Each number is 128 + 32 x the weight over its row's rms, rounded and kept within 0 to 255. Layers, rows and columns count from 0. Numbers have three digits each. The size before them is the row's rms in percent of the matrix's.

# layer 3 MLP up, 704x256, rms 0.143, rows 526-562, columns 0-127
102:124130135146105143133164128107172117101064146125061141116101166093132105061087120103166115172098135178115129192104156073082095080116160146099163157171142116166138129121142110164153085143116103116158090163065119113147139086156113178142153127153069149075157171133068121171129144133134126157095155140149089149044139134144085090140101178154180161178139158071160133118119182149176122170108
103:132111144147189120140145101107099114050154110136128131087162128170052157180152124102132137130172137128124144116129120127085199123194174123103132123116157168139107072174074080130088094153175140103109134176136167160089175134143126112142181171048163122111131141092121154165154093106116121093184133098127139155084149121119151121136136216171137125122077160114093134129144136080165157129104
101:137099117113160114118071091155105108068068169098143120130134125106094133176174105118092102124095125176148127117135148095086122078083106093084150107116154155116113107117151128150168135124093121138147127126131074183128107121130147128040083079115142080161062131150127142154189127096092123189136124139118154158127111077088106117096133192068186169119093094222057158147109163138152184165166
105:160156176118127130048149117134123113105094159135168102054171119119145134113134138135169136130130148124208160103126149158128163165135184113195057146179063117196167112134093138150132181069143126173084176097128139077083109094139111145129084117132162111173117119110112148126127121156156146096177137145120132110097124146143154104149109064117154155147105104138155155150177127135138111107124
101:096119109119134139143147124133070165145098143190183140194142138160131106207109130165080148161143151062109126151125126154151135132137094155145108132221146131090130098104170140141152144107138099113110121213112162116165103144105086117146128085115191097099126168165133106136148097151137158131125128134120167091130152160183136183167124081173112134146136109156157128123089106129130150176127
101:093109135115164166140193118131080093131188128182098132130109099109117108170164166111099073162137054106136133196133117174206092158062116106145120099114088167163109118191092101163137101138113144090114121137146108108117133170192189096090128107090167108149172123152049133099109110094148102127117099157128155122213061093098118178146125130137137110062108142086204172122136154098120072094180
102:147127175046204174133160141196116145117158151123105132104134115127116118162060160138176160178054161098171142122140105125131116138149104137075146082115141150166143098136147162115142145081132152073216116130132116168139094105109139183113128107094125178162136139162105087097150126145128141127171076145128170068076140099129109159188123113146150150125099120177103092137163075170086088139123
108:141125098146149108114197127124118133112133107141167132139137143075125090130103159205116165153182153153115133156120158169149062119124150185109085137207064207104155115163147148095125084163100129111152128129124137123100170142125134110159126144166071208134136100122122088085110071100163105192087139116104126093088134050119120122129117100166130116107122137132160157120077130128130087087051
095:154128115047136106117109117129125127082173092079047160096194097097142137145127136132094090110126129116136053103164094186118152136096138082155178154239109193123098137099064144127122095172059128038091128170109076074168102151144078111125086180165131095134090129114060154148076100108063170103123116119128133109087170160113125108144127092150125137101113107138152108181191145081111133099134
097:167123118149073130110149108163189045118100148114192138141143117104121111162149206169090163097138144145108135139141157162087157176129188151193124131187156165170166090112123134207157134108072117136116180118119107101144091143164109107136125080158135111108096110129217124120129123132119095129080086195114162126149171126167154144051050120130101116135115093115144130143112154114133184079071
108:102131152110123128111112121189165114115159134067109192155104105156071123143119094143091139084062120099197130099134134101102113137149110134076127139136130188110169163104120120111133122150112117154132071158137110122125078141164150197090132122070186109202165066094116063152139128073108120159086106156097103151120149089108182173085144123130182089048108117088146151145167141116154136128133
105:119183151116185063096110116158139172144179092101145174117129167123087111119133118186140105157143121160090167129095155143080136087114125126125119107137189109094161169158133163155114165076204201106149160161038150138152105136123090107099191076144110102109077129151073132103101130106095110130091145110190092159138149150094161124120142070129122101106093114093142132157081148114118101146128
106:079159150074097063160080108119122072091093130199114140143139117103132133175135163150152144048114111116075105113122176099160099115154123107135133158189111118113161176123104211133089145138137118136124121140123097108144139070084166084123154171163140160150195129096082120128157154154131077087146097140081149104096090112130223150097072087156170176063127113112154151086116138089116136131139
107:134172147108097096115120115093093141182124111157063129113074125094140221130125186112136151154062124108083078168154099100129146081150061107130134077136115182067139140074127140118128053123105183157198156177105100179135082121183154160144145109116106148123104107161077162075160079117135082162131113112127069157119156165130129142127130150142126129118085128133176139118143151124160172148137
093:114117143110106127119106089187122089178144124195085152197134094142133073136119104166114122138076112125138145105124141157143130116205174107130149177099131126138143102148138125117155152133061152099068149161132134134128089142076100175144092126172134133159227087162144110162131119143096120129148115134135137150123047161130080132130135101083143108112063146141115170131124097143182119131100
099:125103110150158109083135151129100122134107120102104097126108040106124120073159084149085156132111182135138079194125136158149134174102154116113210141116119060136073152111054103145118133052076141172153097111126118137107099096188118131071126137112142093145125168156173155152120129081102153182163176179162109100060071122139139100107081211096131108087136172148136146144135081117133134130106
091:134136136103198111088131151141141149106147139142151122170118107091175129107174075121146123144087116162122134122082147128154112106107134092181170140166123134040108099200129151161135132143127075143161103053105173078151169133154117100140134161092110114104142166077073148074096120141102055142136140123142140128156152162133130166098185080160049113131164111141114148118140172110149112147129
105:125128136179073089123181131118143098164097134177121130076078118149134175167170126121095119109083103155122099150114103131127203137116108124090162104145145085127116169126121143143144064064161117149105161099150092120101153150119123189140205119135171129108163140117155130102109114123109123166143075105126127086170120148136108136104148156090081205094154152114093118163194139158241179155168
101:154146121120150151151090106143080100086162167141123126111177112156123201136124109113129089122196103136145105134149133184101090189111085149120166130167161091149160116127077139148120159126125047174158114091094129087146147183133207138143153118134078077103180143170152122143171142118131093172122176149140134131110097101097177112132120113089108164099108150124111108089144124123082159084164
108:140079116145122134156117131129126106118098189138126118157121100097163097176118165102173099106164133166124137136097114118151124159167194132091118102170123112076164134088081070156058155128092079160136094154140166097138148122200123143144106101179140104092095144108155162093101123115154079098111114152164154149174135129135072099073115133166137103115113147055125138083068159032153149037037
110:127095098103130139072151112099186162084217148037144130068118122095150128129097191111088148153163106159166202216158156154135148127154155112085078127185132176109122136210090170055140168149187114118171166139066142119168111150187174091140109115126146139170167115145048118137141120101122142146100140123133142129122153100064167117139097099156140082156126113129088156152171132164162138162097
102:080144156080157167172150179140190096187167125118128152112125135101106132162188151078130140126134127115121169157110142144078157127099065120137188144110089087141119169069111174146140204126138116146169188098086118151119116148077113085156138093151130130138138179124093141147126187136148100173086072117107107189121142116104138129184207182159137164185092132117131140105123164082109126111168
100:079123199146056166104139130124150100127141126120187149135131146106179140133119092146137162154154120097157108147152067170137169129113089154147117106117120155116156110132150156213096132096140191176222145129141127179080118081134124117070109156092194130159101167135060104128123130104151134090055166125156138151090161134081100135165116139094155093073084119151144117094091155104111096036167
089:142088152154169125102151133108117157139081114127204125156073181096123095124114172061151183141205171162146107178145131147151106090075109138165107131116061135132096180119181147157147099152152151158097148088138176117041121112142120128116132080174135114104081114176104167082088174164114164112154119125168076183118131127142081098149142178137074167129138119169091079124201155101140125097141
104:124144100095173134160086112158153157104186160073085113123132183112135142109169078184118095098137163076153127145072105152102105178152132161155139087121088118225142176138151105063120089211094131106059131117124119105146168174110092135114149106173067110097131167146140155140117092146149107143073132126161107078147165168163102129082145065098112096157100131097117137198141102107110143134155
109:099138105113151111048100091098089128122125121115138130132153117044106125110120110179110089165131179151128102128122097126074125154114127114060104166068143124098116133128119133097089183092150205104103152048098131165108130156161149096130126167070150082125198138078144130158031197116109074104163116166129100159168141140159185154146147082126159156172151151129093125151134090157079131106098
089:141132077128115110157102126189146071151104124074099152163100144164178075144153084158150101223101171116070137170156148152176149149126115132156101141110160173099146116157146058147064092107146182092134086122116131124126108130123109125152140147101133132114113175142135070118127056153183127164186168121104133144182137143112101115111095082131102155143209151155118178128113202132123160167133
097:128087123137112104180163117131103167102115141126117143147121144144095096099117104166139107102114128112136145147141096126058166145156132082122079153193171134105151161166165158172215117173157164114164162142078085129147095171146158134121195100098117114122120113137059129159095120149110087092124125114121171161160098122157149157109102117155144038139151091109091126150176160099118151145069
101:103101089116123055104149103091128078116142133120086174153103134158106127113156086100154094127125131103156084137175102140083156135161057133184151163158133168169185120136101094112146098109140150131099172146144179179071085118126132153170101118056131160189183096097028117114168108117123146139152095180086152143102129127107102115098176191097159111194097147146123162119119126102190128056161
097:116135120117141141130169137128128143124122080079163116107093113155072166179150108188133142148116139096108146128118131135151152102080134110081102147097112124080118156113139165140111167144120175096097193148072204082135147195099118059160140135128059142117100189182099124100143176105128134167165105114123126123202121124143210126127140131113095181105090129129170097092201103108131083148094
087:133161160099157149147157164152101173083147153112116081087111111110091140112212143072117110058171084092195117109114088149072158092126119128159194099144150151064167181132110083093105092089089126157171157117148101124139202121134101109175116135163136067130096139104169098096087114177112149165150175143153102146139133210069117119161088109124060176151115074092124124102112105135161125141168
091:119155093153134120122082164028109168103100102159074111130113116055151168168130162109130101190086170112156091089125165142157151143114132157118131063122067092133141101089128127129206149043096143183128117092137042128077131094094114087084181119115109124171077057155128148156084113103166160152115094113134167177103148112132151104172127185146166080131146106188171142159123048115147124211109
104:080172158092093102122082107078111172133172139096189130110110125124107124109189182130123128089167172150114058167120100094167128132134117094142119160133110133151050169134078075124063143195129125090175131188142175096110141089164152122079092118095112097053082103095148134079085119111100199124119100097137117135085173127088079175151092161120110095155147117085153089177166171189159069154145
094:114102060074139122160131099080203172155175116160169170146102150048115056149122163072091126129136123128133122134121164127172193203003203118078139097120123073139110106187134130101097100152079162092124143141130098107066159173186141104131139168069171160140106176116120195136112171118091123174120116105136137142096148136114119156078146141152120154102151119163188128128155085084080112190081
101:049131112195115083159129096117128154178159123136102137166108123091136119161120132099104128126122096161153146122150113112171182112182170145199143188134133108152130126134163112152125129151144107095134119144140082126156149131195093145081100134167066155157094185161169147115168145045140145087114109144099154082120123121136098103112111159151067123182112196157116145186105192166114134108129
105:065117141162085103182160156185105107128154120111157122119122105088163099223139159116140108144140117161124149095117136126112158165112164153154067150080144150139137151078168177121108150190094101155150085136131144122157159069046109094157101125187133193103090161161098105146201108137152109124162114162113128146111142103131145084113129016129113114173090165154196081120124063131171143116112
105:136076029115068159158093164113097148089214137111149133095102135125108133165184169096087115096134063106118132154133124109176102132125135158142118177129156147085203142104133106156114192159119129110126113179128061121143177123088109140121131098067112098068166166105132112173099139143194108120173175165137076153146096088111185130134147094125081122194140141110129116104103085056105119124140
# layer 3 MLP down (transposed), 704x256, rms 0.131, rows 526-561, columns 0-127
102:172090103128128137193154128169056167130117118122164180099119101147057138121140114128121096095106120097095131137170186131133112090136102163109097091127176178097173170096231100176104139149121129128143138125127090187131142124081164166181101172154078157128070090187162117128151198131169122105151161122106141124071141115176195126133135165152115102141115110147110124161114131137154151133147
100:111157046097149124080138162162103144104137091121132139081152142152123150166079162100144112187160147120161123132129116141178147130160159171093122137183140167142116071134122098111062139127137177184197102122158163139128125160181080117119103146128091158135059118088098101180130131112124076149110116146150124147104130177132143199081118146105152113083067162121019255080077094133119027168138
102:142085090143104145104099090124155134130132101134112134105168115122123211162128112132137136167154167165208093153119089155158139140074112077133158134099139099119081105153135124159166105162178136115126133145102138175143120077168119085190137125161100090116133117140094084128121124168152187125142143131129020164097102050142100132163178122101130166158150127158127125148098161162128084173162
101:176088115137151102126105111110152122075116155109130104081130131200158108033126102167146073101193106165097085124133096121105087159163056170099091155171082148108173153136184162154120153120138117115130149093115161126105167169142126125123075167144131146096074079108155074160145077187115126149139111116177109137224133133133155122074133120154158166056048118136121110132124171065084161136099
099:092121097138115117073152071142084130130081129174165131113180190128127147185130075142096151146155162049108128158112162106079118098100118197160153119124168133187098103105167142158176144125207114090108131130158113123118105189150121162114170127183147119126136126088169131099066106088155145173134178172142118107121119130183103121093132141149135140120178101158170138115103086149097072210073
102:099075127129181105177133165131111133110115071122099131132110183129146141128112079158133174119071171143143122039124128143136112141094127099135141127117116123112189099163136108202102120117104090132113134117134121100156095201142157160130125135056194154134149131102143096101125121152099125120139073217163124096109142089097121100104124155155116086105132150127170164112112202131110147109113
102:123131083155109142116158197117133126151132167142138183150115140112117141119100128157153070226140071110078128106128150106158133202078103160103129102152137131082154092057100110130123148144157017089095133111141161106135131112144143154147153153109105068107155144068143119133098169132111102079084143133125126131107139081117061113126120125113118055132119162148135154101154137115110086070139
097:142158098110128101151126126185166131147141128100126137123147093142096122158142067111129153114164134114143166108140132149119116149167121138080145065065075159156144157173136104134151060115075124098119094087150126151092119142153116142138119181178113126164084142155109133125146143101117127135052167148137158152103189114102126148160173117132151054111126131094077084133125123115114125130179
102:147149109144104106081134156129110140105165164067092110115118145091133115120150109155130059151112110099118159130154124103098104162097181134100123121102130125136081179134094184163124149106164159107051168185069168091190175105156134153129121138174124093092113105175084138097139168069143082134093057088083180132148150154109087136134057122146107049095102103156187174131139059098109086119155
098:159123145133117111112150090145137074099144205141113153097129080104122103139150084094109134127122209166114127139142119166117116124131160128087154136176138132130194074092139115085060165111151096132106158174089107096107105094138139108085152106171126100137076110111201133137138071108191139129124113172105094115110113108217179155095085121082110161092143113174096133120112108039113133136031
106:149096100100155111171143094135096099139130137084075126159077131154165165156127134140137117083168120191064095106114140102076137117147181123100153148126083148131130151112122135114119155158123157115170091127103126143092119215119133229069084201146167187071110126151134133140143114144142120114126168126147142167084098119105122123150131149136106168122075107190098138112141094108101205030084
101:140104139147154120067125143203095131181078134162127147103179086180143137109110113154107104103121107084106159171118074120090110147126066049112137091162119150078132099060131132084079072114147076170212099120143072131118158162140126128179066189112152146177127187143150241146107102121143144182155159144190132114091178113119131139180104103118093188131146129126132149134113062118112200113096
103:116126156107087097186152141146162130144079127106178159153159101116126129063133062127110110127092114133136058099158109103100146140142066082137186164112137149163117171158123177095143165121147137121202093162169109157157125173166095131205053167157122125202143095162096115116125118136082104103098157158121079201060137145106109095139100042152113109104116126177066146107165150174136124124080
100:096147164132164159139140083147140143173141145165117118137109106145118120162109162098179134122139144130119110122096081058091185070143132182108118101099123162151112127149159122136128152161159089105116077124161138111148107128118155121101108153139138173048106087177123124142050159154075111160092148140173163130171207161127093144102147181164172136146055119090127125088129130180171069191120
099:165093163113094041126155109049166164079089139103128140132145135173167118137132210183167109171158139135075156149092138090139068136137162134135113142076108133117140097158076125156147110096105105125149082135123055154162086151128118165111124169173166160095067204085143163116112136114104130142170129134155156130149148151133125148145115119226166091136118150118105129129107107208118126093122
101:112105071124109110183188178098176126084132080119118087048113163143143097127133107125106137186105125160194108121156123157127157149107102161157138177165145121122142122112130100147069178172167213105113162103107148137073108132118120084103136093122088129108091126150178115151071094133166173150116117107119110151158121154105104061117115098163136124155109130118186069108180160077078212076113
095:110083126115144119148112118135160119126132165154070092120108067090171090085112073135116132159127151109180110130144101121147191143062108142133129149138217185118119124129076111121087086146168101098118141056128205116152115055141173146101160175149148140131145079132128132176135149126180114144170093117090176132227155129136066163128121088127103086112122175124110097151078125120137193101138
104:108079138092131105108155157178095120128118114177189088125121096125097083129126154072163122147135114095051138142095152108132102029117109056108092080140167082175112107178116143158114130088145109108116114093165147116141080176135039081145114041078151106231120138104078087086093114117165118175123128161131083170093162074125183128091106150100140169124128107104113166146105113115081163136154
096:177097115153085092111137112110137102140061166147112125150158116175118132072124120102122131128150128096115116091119181130103106103122107062174107101158151109127189097109170111069144120187093066146119150110145085152106118113089104147162142128121099140134131087171132118133166141191142154156180089068164156043187127103145186141163096123099155125078140157181116064130106079140132188136141
101:170137128154139180081079208118092127090098088159137105105192098140178104084130120118133091129137180083127132143144136159181101094117068094144068134080159116152093096103145151088134110127158099116171078159110204152106092109111069154142168092078147095154100109119104085072148171099181169161138162098142131141139170125133149103130088134139097157185123137100113113141121084074105111137171
105:146172084105119109161092107123133134073155108171124151125118165128122108097109132131126121111152105153165164175147150134060135083121147128079154156128139157161121183095167078140149086159136143142179100176110083184099114132173173058118049186103117098126115132212166131127133175153118214119159187160114138095110118136193201106132149102108113135144131170115147137090152094107137135175114
099:188095136129145070112126133135056152133102105100099159118197185104143090104125098170122148172111096137163134130100103089108120082062139131075129052121125060118169064092153138097161155144117139097116123103117115148096164121113104172097188069151170145134117129143118122082104123138096151121199111161110200129096111135162159123141079157128081094128128108104129087110106099078151123113120
101:159138110096118143144083109129043190108096124140150170147076140118098138150125182141149064097143175164125141176122091103195165139120095176064086181166167148142119142137100114099161120096143106151168117121114105102065168105175136108107101120096124090095117159110129163094119138157130171097092182176142123147106129099091151137120138156066101142134120137104152162093051187140127147091182
093:112103180082190116163129153048106172135146116103120173125117099125068125172146191137109114112137127113166166101175176116157159116113078149107142107118049087178119187101174131154118124132107181125202108184178162129120126138117099112122142129119109146119152116098124098118123099115159134170073132073126198143089161139172130146174140130046124150165142106116139132091162162110159141120094
104:144147084135130185089115126109107116091116191132178122170115104159119075128151068124071095158148091128111133073126205073080109148135170149137143120093151111153123155103181196099086096138123109117043158098130130153128151126145146118144161079145134151051122157104156065119092113170109120203049118159151052150086144135152124108139070117076120117129122137107163133146161131112156153061106
103:166092178167159153162170146129150119136150180120130165149120100149082061165158108105128155135088115115124104071089090123126080153130129154094169172133196108137117103163096107175107119105123131166085148161104130108103163069147127159107155118175149143140145142090082162120111189104114139111170135137093167092147113154146134171092078090148117142110078158141068123137149098116127165138219
094:169067195101131129139150153156108165145118104139100156147113091096131150118156156106134162099080145125107169146146132108149103144192126145159117087098117161130171157146115157029139168174159168109140108112145195123123120110119092131115116163121164120051174113175167136091116113112126109116129167169108141091166104102127134088108122170058123165114100099150206119143126105113140155164093
103:170129142139126068158064134116113123142076166131176177088123085093064143140135096129158174152128139119049142116148099125104105108128101090143101171123126176081167128133214118093088106190107077187137092151096106101122176174100100106129138112102083082134092090155076125128132138139137159097136226107110090127119124146125110116122130177222174117135142164135196179151165162119073155181136
105:158136138165151110119156160124103098113131146100079137117165150118115139138105084030146121159152159133163105125114161205146089118094071153132158160141109132059121115156109106121134131178125121149124140148129139152059125129062185157147118112127085107146114076119196151119085155114148129082147100136115112114072095181095157070114053118128129138200083108124090113107141062111161129106103
098:086080154151100146173130141102108150101139154119138146074180146123116087069066111145194152171114106100162101077114129125126134164107144092147074159180102090108080179126143100159110214101175126109111128075120130132156068155122111157170151170131147117090100089121118126151108097131114065157110114172135098095195074110122183153133158184156138145068111122159116168185155120150128101097136
100:105144099192097179132088127192154173111136102108184100132070171210112112162149069089142098129177165108095125122148165152104090103110132154150118125126143130115129156120089109134170108134073138154072089101080131088170152151151143084122146096131130108108113109130078162079128173148144158137195169160116112204151143107142124093111056129193105076062098129134154146126110139101153134138128
086:159050097125163169164123119140172148189095149125104102136145135108227073165082217043142178112087130136148096119109112109126106152186175111133110139128140108184140181117134122091175189084128162147153174155193122118145196116092151124111155100139106061121102129148136107150137107148108147057116124177088140132086097173163091122080117066121099163094127143100061122092126106071112104148133
107:142064123091129160144091107150130143135157123130167107151137103128149156084147178167109108059161123057131108103169144123145114172136077119130150138181147140071113156109127096121108157144112197118153143088157144145154152147077161218124168134084169071138103152135084204153111209122127208098119159202114100133112114135066147113134150112206152167119144120148082105132164104127175129156140
100:153159145136068128158115151053091175139099146133119158144123045114105159159092143110065103094107114137149180136093129137169114144152105122174166148108145147132139110151171159117080110143101148133119144130139171150148138099100091148076148088073084105166127143141122140183111064069134136138167151148080142105099109081138111190209185133126188128100149128086120147131053139113122068121129
102:124158034163135094121165194167105181131159170090116038155121130158137178145160147152130127167137136124101197100044184128129129203171129195156163098196148155118194129126156109086084035133084135136144141150132145190132108145155105138147130131086094157115103118112147104129144192103090071110116145173132085104121130130146124184140176129116121164168104097153094130100031124167133125074180
104:071149171109141151123079139151106150112077136188137107135136119101107111149122128103158141079090107126156144122174141135144103109024142166173199120086172143157137125118118133126088155114109114162137120161187143167148152135123110122145096120149147124117052106141125075097122134172144159194096116114165085089157080112118119103103143046142168119088123135112190196089101126158125175191152
# layer 3 MLP gate, 704x256, rms 0.143, rows 527-562, columns 0-127
101:131113139133119122074077178140140173119098084162134141158059130169070113147143139082105136091119116079220144135099123146128131170079115122148114206121147103133162100134121109148087162119081135144081115134171084170140078090088148114079156085081087139127090114197078144120065163123162080150096193112081153099143133146134170114125100196121137123071113113102059076132116115117146143111118
095:086103107049127092105113166126074127146077142093048141124210123132119132181111116181090196157144106165145107103085141134134155088105147126170146139089114144154183155147191191175151150137164106167140122137090132142184091088119179047106120125127134145127184079179101152123135094131126095093109129134141159102156138128113153132088151132094094123111187151124089183125090125133163177183138
106:166132167229099162102099121154127099164146136151132202108106145131131137120132119171146084131128142186099137165073169098122119138181140154115115080136149125070187189146170143125124169070123165140114160081104117156103149153092106095126108153194168147103116144106147145100156056088138088151106133136077143179111176152180124167057053126114082170116128125102159057192155146124114137167139
093:127093083108102156079125098126026112169146161146184139195132117117155127161106110158122132169140169048062132167125126162128115168098144185172097121220150128067109078118207105129131114149150099137115123194120192115151118167057111114185155134171110127122103149148140106155126094098152149151111157107113141116177153160173064171170159122102124132165158107104136133130096120157093138171105
101:144178151104128159112126106161137178135154183064148141110126084122124108152117081132139107096093129101177143085119143130073177092178087181164124084150154095066134130097138162096110113153136113140179106166151141128153159067126133093079115103157118150129111063140086106141115137063148143118064113126143092119077113144139128147136192074059117064152131098123151129150140100173131210196163
099:106152108133123095102135162104164122105144086095140162095120084129127153095122139151156148170188130122074101161101142138105112123057141103160120062142180128095060141165059144150108091192147106151140121122108157159130108142186161137145134121100112176173165095107131172134159144134124168171153064046149068197125136067051115106098102134089103150076165118112123093188140145084186062125162
113:132161125109088116109120157108135051157167119141125178076115109153152126122117145091111133092151082102146079179150102100131186169134161108121116088114115113125143166141093140102140205132072109110110121104089126146123053179185108157178124094160148150105193130099140141107172170122087155143118145117109102119156153150090119147135060115130105111097150079120117120174144125152126123120120
105:178084148134125161146132121132116130166082179051179071145123115140143068137115103104127147181077092113131088151139212130083126103093070149081123112189133104170143096130146103173149101113140116144118051129064064139128189052123159108071170165101162166080103157131154125176133132111137134144110112106119120105097105053188120119125111111136172091138125095084137111127075113096143123140155
090:157129165172082165147098150145170089153113149071095170093135125107082147136169106099104178108107125101157193111103161159113083144096166144141155113160117092158112099136161152190150092152096171165089175083166100127140099135153070121129135094133118167148138139167113126074130073158100131110090130111090121145177218147107150165067099102119033137123128099088114169112113116113118155132106
105:111162133154104155127164129133190156160128095135104117139169104166113134067175132093106200170128130132174174099110117151091121100112153144130113132124142108125155170122074071171126171116103143119090134142126150157098156146144089168144106117069136135177179150126092067095108115127108105145087131144114200225155194152154137110136136142104243097096122099082121178135104167144105093113092
113:101135099130116082087068128130143105075102099142106034150121131110131169172144137127129168098155144087132084153164128093097090145147088164110110111123131157136140118079054078049131113082077157066188018147160166115116133076131123124144123140119139140189140155164141105149062086173103108137147142177177145107129155154136095126128143141100070174119165088165138155073126125193130080131126
104:181159174112082181120144165163131164139232083136097138138174048148148117118112114141178092098058123072183075120124072161139144135080083167166151149095153093143132094180141081082089135137050084077120065102118132147129118140130148164119114126107105113093094154149130155109154148083148153157143153091114128109126127116144157084085145104217126133141160139107120133176104102149181121053146
102:108098126208121080145149121175080092177177121177141117050157090135131135192148180097135166109083084157143083139128149062138135130132137118150161137150171100103119123108153173188161105160124106140178153193106164118084126075101192159109072130132080163148111134116132067109124115119156139097149142165070159156143140093088092146104098138215151153092130130109181130090122143166182104161201
097:099147152096128102182122084128117121071177202140130103138133133124208163186184121126112164151149099142101075100093153118071108167144083150116136172115140090154150077055168091156190141106131096096139168112094095151158065164170115154128122149169094118253097112105125116097206145122140145144148110133129139127082140100115161142130097129179125058121120137147136127184093132132109202074112
098:145112106157119103137116146072108163141146065137137129087093093115129135154075101098141110138138120122140129137124104152106161124148137179135160100110137051160187168082172086115152093095067082088141151125106143107126137177143099108156069166168163193126155092115190159128122169124105161185116175164191176129153107164020093136112107139153126137152096163119087099091123122066141107096067
092:092176133073144144092077195141192150109130163093104148088141110140150070108111141145166172127127070145156118083230146169153096103117121065204118124183171113137126149089145132190116138142116135142163198100179166160171186155110117126051129139157148148150088110123179111134047123124077082162101132122109170109144123155107120153117069108143090110176143161105086142112147106184157118093129
105:109113157131149145149105104094164109107212092151169105143145158121171145117154147160129130181146128137105126098122173114188126078107140047163086097089101141146149151080132125128071068158112128114128126088146165110142121082135158135075095108090134110106134121105104090158175110161156105107183203057051112104130183155195136097102161148138163082138133142158109152089135146166129112157126
095:114132086105101121138167196039123127116117058121115075161154145145155144134070091167115151214112165093127161117141129127078192100106129111138101052130056098090100139113078109083116135116118105119122135141085126143168123105111153127112188168155113129140072152127072114083123143106085150116114184155144180172151102128205120079148131145142133147152133155124137111123150186094100122096139
103:129131140126135099163121137153085125135162108119066195089178176179140099154104203142130092078141110162109238158108150105162104126117102118166154049197102108052126162119121046161113148155113132138148112177094135066182156080140099079179112136169112168121122115151116177130109119119133104093131114148154142124094139162149131164064148139097132117097168131083115110055138148125162145089173
106:159135149089165127109093110054122169100141073100130119094122172125152121179151149127137128117155176036078121166099158147076096153143149093138175111129175068108124103096148152109116113091136151053162152125111163201109126115142151082125186128128090060139116140130094124169107074116096124151103136131103097098150137120109118114096081125129145090159103174146119068091152145135104144126122
095:104114118123105100148157126160118107134116057114157151118130106148158146155099167163173125087082109122113157138113110088128152103102119127125143132057209144142114093118084133165138173091072096122143098151155127118170135167143209193150176116112135136160054121150135135152176131186153153184121113179130146149157129130120101094123072121132113156100146109123121098125171163128136180149130
101:119116164136144118133156142099100190115112104155083144084147078130077114119073161112184160125172172112108114125100104213094135136114093087164192156103122135168115115115110131149117115116139093174055097134147106133193152150137120130120181172146086100177164143095117155102136120122142100174101142119126127136149132177143209156114108115121076092146094154095127176119128094155143079130138
088:137149056172094134114126129061171093131200151116103145103179154194174195206184047129174136149101187083121122104118126062114151157139138102153137114095129071054149119161138120163090189192172125112161149163101121091115111138127064103101069134147115147149144109140107135126158095151133096149176085148129122129122123095118087149136124170174163144084144112098146170089108144114127190111125
104:061164131075145115202085099200133114089184130097173179156142110115130161076116091153129115137123132065151168126097114148116123114151140148181107074113111118074151117125124111128142084180061125125142141088148132189099109104149104098151131088159096108135127100100145118098077091171162120113099117179197140067128130115144135113152126049084135132112154100109166236102089171148159107102178
106:152093145139080138115131182124118107090081175115089141080154111148138098055119060147111120104139136085120150172140130103195092127103069098122103098161114128137094133107107081172097107133189157080119114135156140094099121112102124168153078153158122172163118133201147128168102123080131115105054128187141156049165142105094131147117140085134178145111152129134124115146063142148161129205097
091:156133069152143137160107163123095154133128195144083072164156126175187075119171074120108117201175130082129121109111075141111141149140106119097108213104121119104074114088164124214124097103214123136117155081118131127095142118166087126100127110055212138161103129140143078149129103125202143111116115085134195117118132141167146149127108092173186110134164170109095181090131167080097146153151
107:139118151083096154126132143174128178171138138121099060092122171125173085092087095158116136125145124108122140089136145100155196083127107128134115122133166118112178109152193158113177142182141137116124088093094105213167080077153141170169180123074098127097154121171090113120110178082092116106110152111093108135113076114104134157162138132151090015131123089108126141142146131148138093113096
102:093172096201186148151106209137175122135083075129116129135129163124099172108142109089217167128141095105156150140119123164110095118154093118129129164153126095103118089140064142144123157152169145060173143073087107147061170118057148153100172118085071128089137120095176145177112129105157101074167097139082120147154124116143124112143099129126105088161147135128105160098146076110173098131174
097:078142121096148198117161111168065116145105117136139127166084105118130105081182144150102129148066138140101134156082130137155088091112138100129141164147138150036047124127172114095142176180138144197128134126161209080099139139059113147132112098127057110145090148086090125119137162113107130177138153091099099123172047084174106122093160147140148152140102140098136126128071175119149117184095
092:135109102092106123148113134161091133098160164103158081099134063126090114120174111077148077112123173149141091107132067123062123094159152153137145091136162116112126140095151147115140119111094161164165074131167097094186185114112144125132097124128097072146094111101165151160059068191067162152133174116151096130107086189058119168167134148074079188188124107099110139158151105176160173147140
089:105127101152126119103124145032098160073120088195102121137086106063140169144131137127150126180077169127191105110127171137181149110100106168116094038095083106112144083079139141160165155070109168195167136106169063130079122105111116102082182154142135151154048106181135132091066124121119131176118052111129183157127130134141159080160101163152120148145162106146166177178133073140137143190089
114:143117101052139094113129105124125160086101117116126170126116133116117089168131092173148125142131142166091180061174132153124070109143099109110106100145132092087049110103088091138166119146107090131151150156085133140083111142128082100109130081059174188055215102092149112148127119195064111164161115159084129113100113146206097094124162074142133100125168157124133133130059145136133150079123
097:139103163096092103212141179103113178134151088170118183092125114098089088082108181166106165057132107113129142129123145193137159138090168115107138158100086157189122134209102131145114146170084140075099207162116105168150107162082122020119121144032102141146128149184113150072120113088135092148157136099120135100082123121115151125117092117148129094085160112144192128123121110103129122130102
105:126104139173103111132122133064046152168106070118091072124153071106156103105124091120094126156164091067097127111156197151152171190134154112162135067098064135135111149086200117113092086129101132179150083092101134083163126087110156156122092151140071091108099140119094114083094127111080142117074176151133050093137072114108100120131128093126087108150173215133147130150175172189180112116080
104:115123129179151112121116121188102159150161172211132106110117136105096159150130124121123082125107103123127108105145134197102127122133117128110108144151087141165079169085167100118123045080120198194137134113152108172149061097081106198126124060104109153142132140136132133130153115057146160137114130144044154123145121097122099160056129090138175126135111129113190128153108141117147142170059
106:125121191122109067130117119135167105140140174087167124099184167086134184164122059124136125120107150067139105088172126156087110110142154162167151066104156158116110075155188125161102128154084178146104093092089127102136080189144142131083099190172187165119136102135157138131144118111127093092118094107132174114159196135098138128140175102143083068165122120112136154213128165130150135108119